Each number is 500 + 40 x the weight over its row's rms, rounded and kept within 0 to 999. Layers, rows and columns count from 0. Numbers have three digits each. The size before them is the row's rms in percent of the matrix's.

# layer 7 MLP up, 1024x256, rms 0.0513, rows 699-709, columns 128-255
108:546494524539511501525511527519533497553521514479521464337512508518466514496478506451508535547453438472481433470502515512467391551526478540458472499483509552378472501462525501536591586471542477488476517512536476415501492587493486527544528506533499563586496525443462549511543420477512551513490502591514455527501518559502439510517510539488535522494470508492531495449480545489542523539463
095:508479555533385451461491451493462524479441509471531516554442433463498483454544471426463492508507442460476500484479508532511449511445527524485517531493508507497468478426569503531494451436529539456482545524426466485515584490534513506490525512570490454503535538490490546571443485567524585461499476507469512475607541547488480510484462487544472513528480454526456494538498490531527514497479
105:483508484482476527508466486495530443516535437449495449485512541526479522456476493472451445549461511511508482491584540473469478564523490494471423497472522500404538457536560478427497461552556452471429512508480510500545517472526488512408473509425513507526487492500467510445576472490498493494528501468522481472547460482583488524494598596503452491494482476498496535552483446486566603522576
104:535552491477452364519596514454490502470457503471495458452398531508504525545481463484525572528467518501439566486550497550525556428501442442490539600448481490497500509458527471491551440401527483486508557540537511508473441492487519514550499440493463545488513514525545489513532508575507516491460507487532506547429555511500512478454517512503427513512491489464499438513484447556516552529453
103:515531464495507405405571492616509470470512489387466538581484440542462508474401489473513520470489501568497498537546458449495493485509532601494517465376456476510585519436519473458465458505515542571579446495474500444511474531529574511532453471497555487452483498511556516536527483546452510478401498496441534525515489501505484538474485557550549473514508548487578501418505528507516515450450
102:495444507462458464472485456593547500526489509435504488500517515529504482510487429442532506506472493571555493479547550504534472533446437466479572428503542484551534482484571491537464490477476500530567485520425470439513492458506519523526521514512535415456457500534427508508492548554517487411483435450575520474471505531438498497543409575472457446490503514495481503506472443533546483463523
093:454519450525381444538502472557475461500460496514475456527521499506491524518435483531500464519511487484551473481507497480479580497470501452486510524536511511564442530454451550511474545503410391414437506445515527470533514511555501502488497423447468615458552476477509526529477548461469559516497483457434514487485486508476501409546485502524406500494464510486419518461506518502517481446422
097:535569470483553494468510476453554536454537514542526552483545457493507547452480533425541443487470540494474509559430564547506523497493480489506471530461456523482569523515520530450528480510464480490431537478563479426536524531518568542483506482537439486458535441488459483464503549598464532529565526592458499593474560596459556460489441552445436503517471496551519428515504456527524511543490
100:520514468431369526517516499499518480502434547428420484489510642527495512517582444401502567495423391438496463527471514509502456502570460498462457463466534552475464494492526474453554511468397489446481516542479472491454419466483567450502498335496488510493521495526557484490514494509540493544527542518502504446455464463486465512504502501453574467491516509411477400447481517540479510565491
108:464481410466522499536524517548546479474548529469557470518477449443577436460529446487498564493494531548502543481505433534512530468469507474527494537471531500441539524479528467468445485486474551507523534542431532492504471468430448508456574529467525439422521561523546506393496514418468502472455537486491488558479431447466464405485477535512535544478464503414451453474512495538477487453487
107:470460467471511479401428511489517521504541535495449474578529549585537540520498512442489569492526483521483511496513487437517471539468524516464467461534478442557505534520438431578529495560532569453499573400532484480508510442493524507475472513526539500454523520469544491472493577546518552450454501503510545448522500500550516475481488557447530550410493466508502479476533543590453492472513
# layer 7 MLP down (transposed), 1024x256, rms 0.0513, rows 699-709, columns 128-255
103:511482536512499604517578530538444456450432476442468515518498474511527541486545473514470566432493579543538524545488521545521503507461507545430454510522456487514497549500526479509415511487468510497496507521461490569459510561496496527526485468499438464564514523553517495489546550452491428615505561529521618517508538439523529505502597523489532405527496463535520475502531498468439529502595
098:577533438476582466543515467492478387499503473492506542472507539442498481480477496458553498445525468501544444450479501547551460457487484474535510468462525434570508539505479497573518544491445492426416461506530602550480504477544527485435575503493519452450526516524563487539455551523531497504559563500479507502504446491501498484550496542572482482486582504491531469540528557495465448392534
101:535586494469402482498530512471505500502511547497441600490477515525577449456499449555483454458415408449503435592458522527527462453505532518500531518487487509494482509517521499504516433552523490497526526475467526454445565515457506512525509525500487506546534446508520490439522470506466588485509593491568435543453539535426480472469470450468447552459474539508483559486511512468516491512459
092:527405537510530571483514492552490491507445500522532472487478504484480425550487432475534474465507491474479503511461532480474527538443514521454446459619585522536521484552498590513500575547504489523498487385488510442499502458511428478483521468521545465515539425428470496433507456485492500501515394513497523411519554510538488539592516473530561486475446509497518463574547527499460503513527
103:480559482525548500512452448458448530576501540554502482495462594480502474537529510479488500530485429476512514521462511504501510524529499508570515523552489495491579524493547497518551486501552544405551589436487449490512436593497505510444543460449533499480515537502537563483513480489493526518605477466474518490466454428581551399493505496496498547492554476562444520456476467538484543505416
101:479442491552523463504485500447475472488458475503510481476483560466470529536568490516553460478468474467523528470456446503558416470518547471562462614591562570546532491516526549528549488491499490507485469429468447477525481518484497491485571506491465600534604463474543497526483492480541504499497543478470485481488582521495489483502526581498473536525508457543583433510441465425533506498485
090:530452514474590477512552470412450554458543530501530585421428471504553521532534556457460465503520526471462511482494440451505435467479480522477492419492480515450516518466494497484484440515492504493514527490421500450456443480472489496530555604520544506541580469450430446527529504574486451435532495529454437515488502578485504539440511466422495489540539488531593461499519493445511563567511
093:468533531512543470569498559501552427472514562509501448514510520561512462556517487496520536472444570514452514431506463555526458448549481468447492557481606501515433491484527469559523493522489497513585426535505542554477465503510471469487536528452511515503459476511496531501556499522537496475423390485526455446441443511452489504593566521473496472428528514451574471444450536440444539478509
100:466485513526566486545434468470425469512564499469531558576521457470486549468486441481514480512518508516549548482515526488451493507494519558528538489452448442534476490481541469430459498474481543537491508444505578498501581433491459511455563559454477469458453492514503559456485600495463455516527534504459496476603508462516540517471475495569489488448452466537465561550500527512506523539467
105:500545519467546490456473547537447451546484471536486501516515518535573469546453503492453489486497536449550565460505587464453566534556456509510427497504527485532485536523513451497584559577554458506539534496551426493554456506499454571489494522560533504497436495555468423478422457532471440497462485449512455502538472525468509498514474468460402538479503505470453548457455528499556540536462
103:560487534533462512465475555462502508459473469454479498449507453476506515540492484590473473509525445478538529513511483598513513539478518490471428573468469605485521587483474556517507552491493450565460510521487538519507550419508501528513527526517435475552544453576496459442511460502448479509564540517521504512509469475471495564478404496567457441542477546448489495471460503448447449552486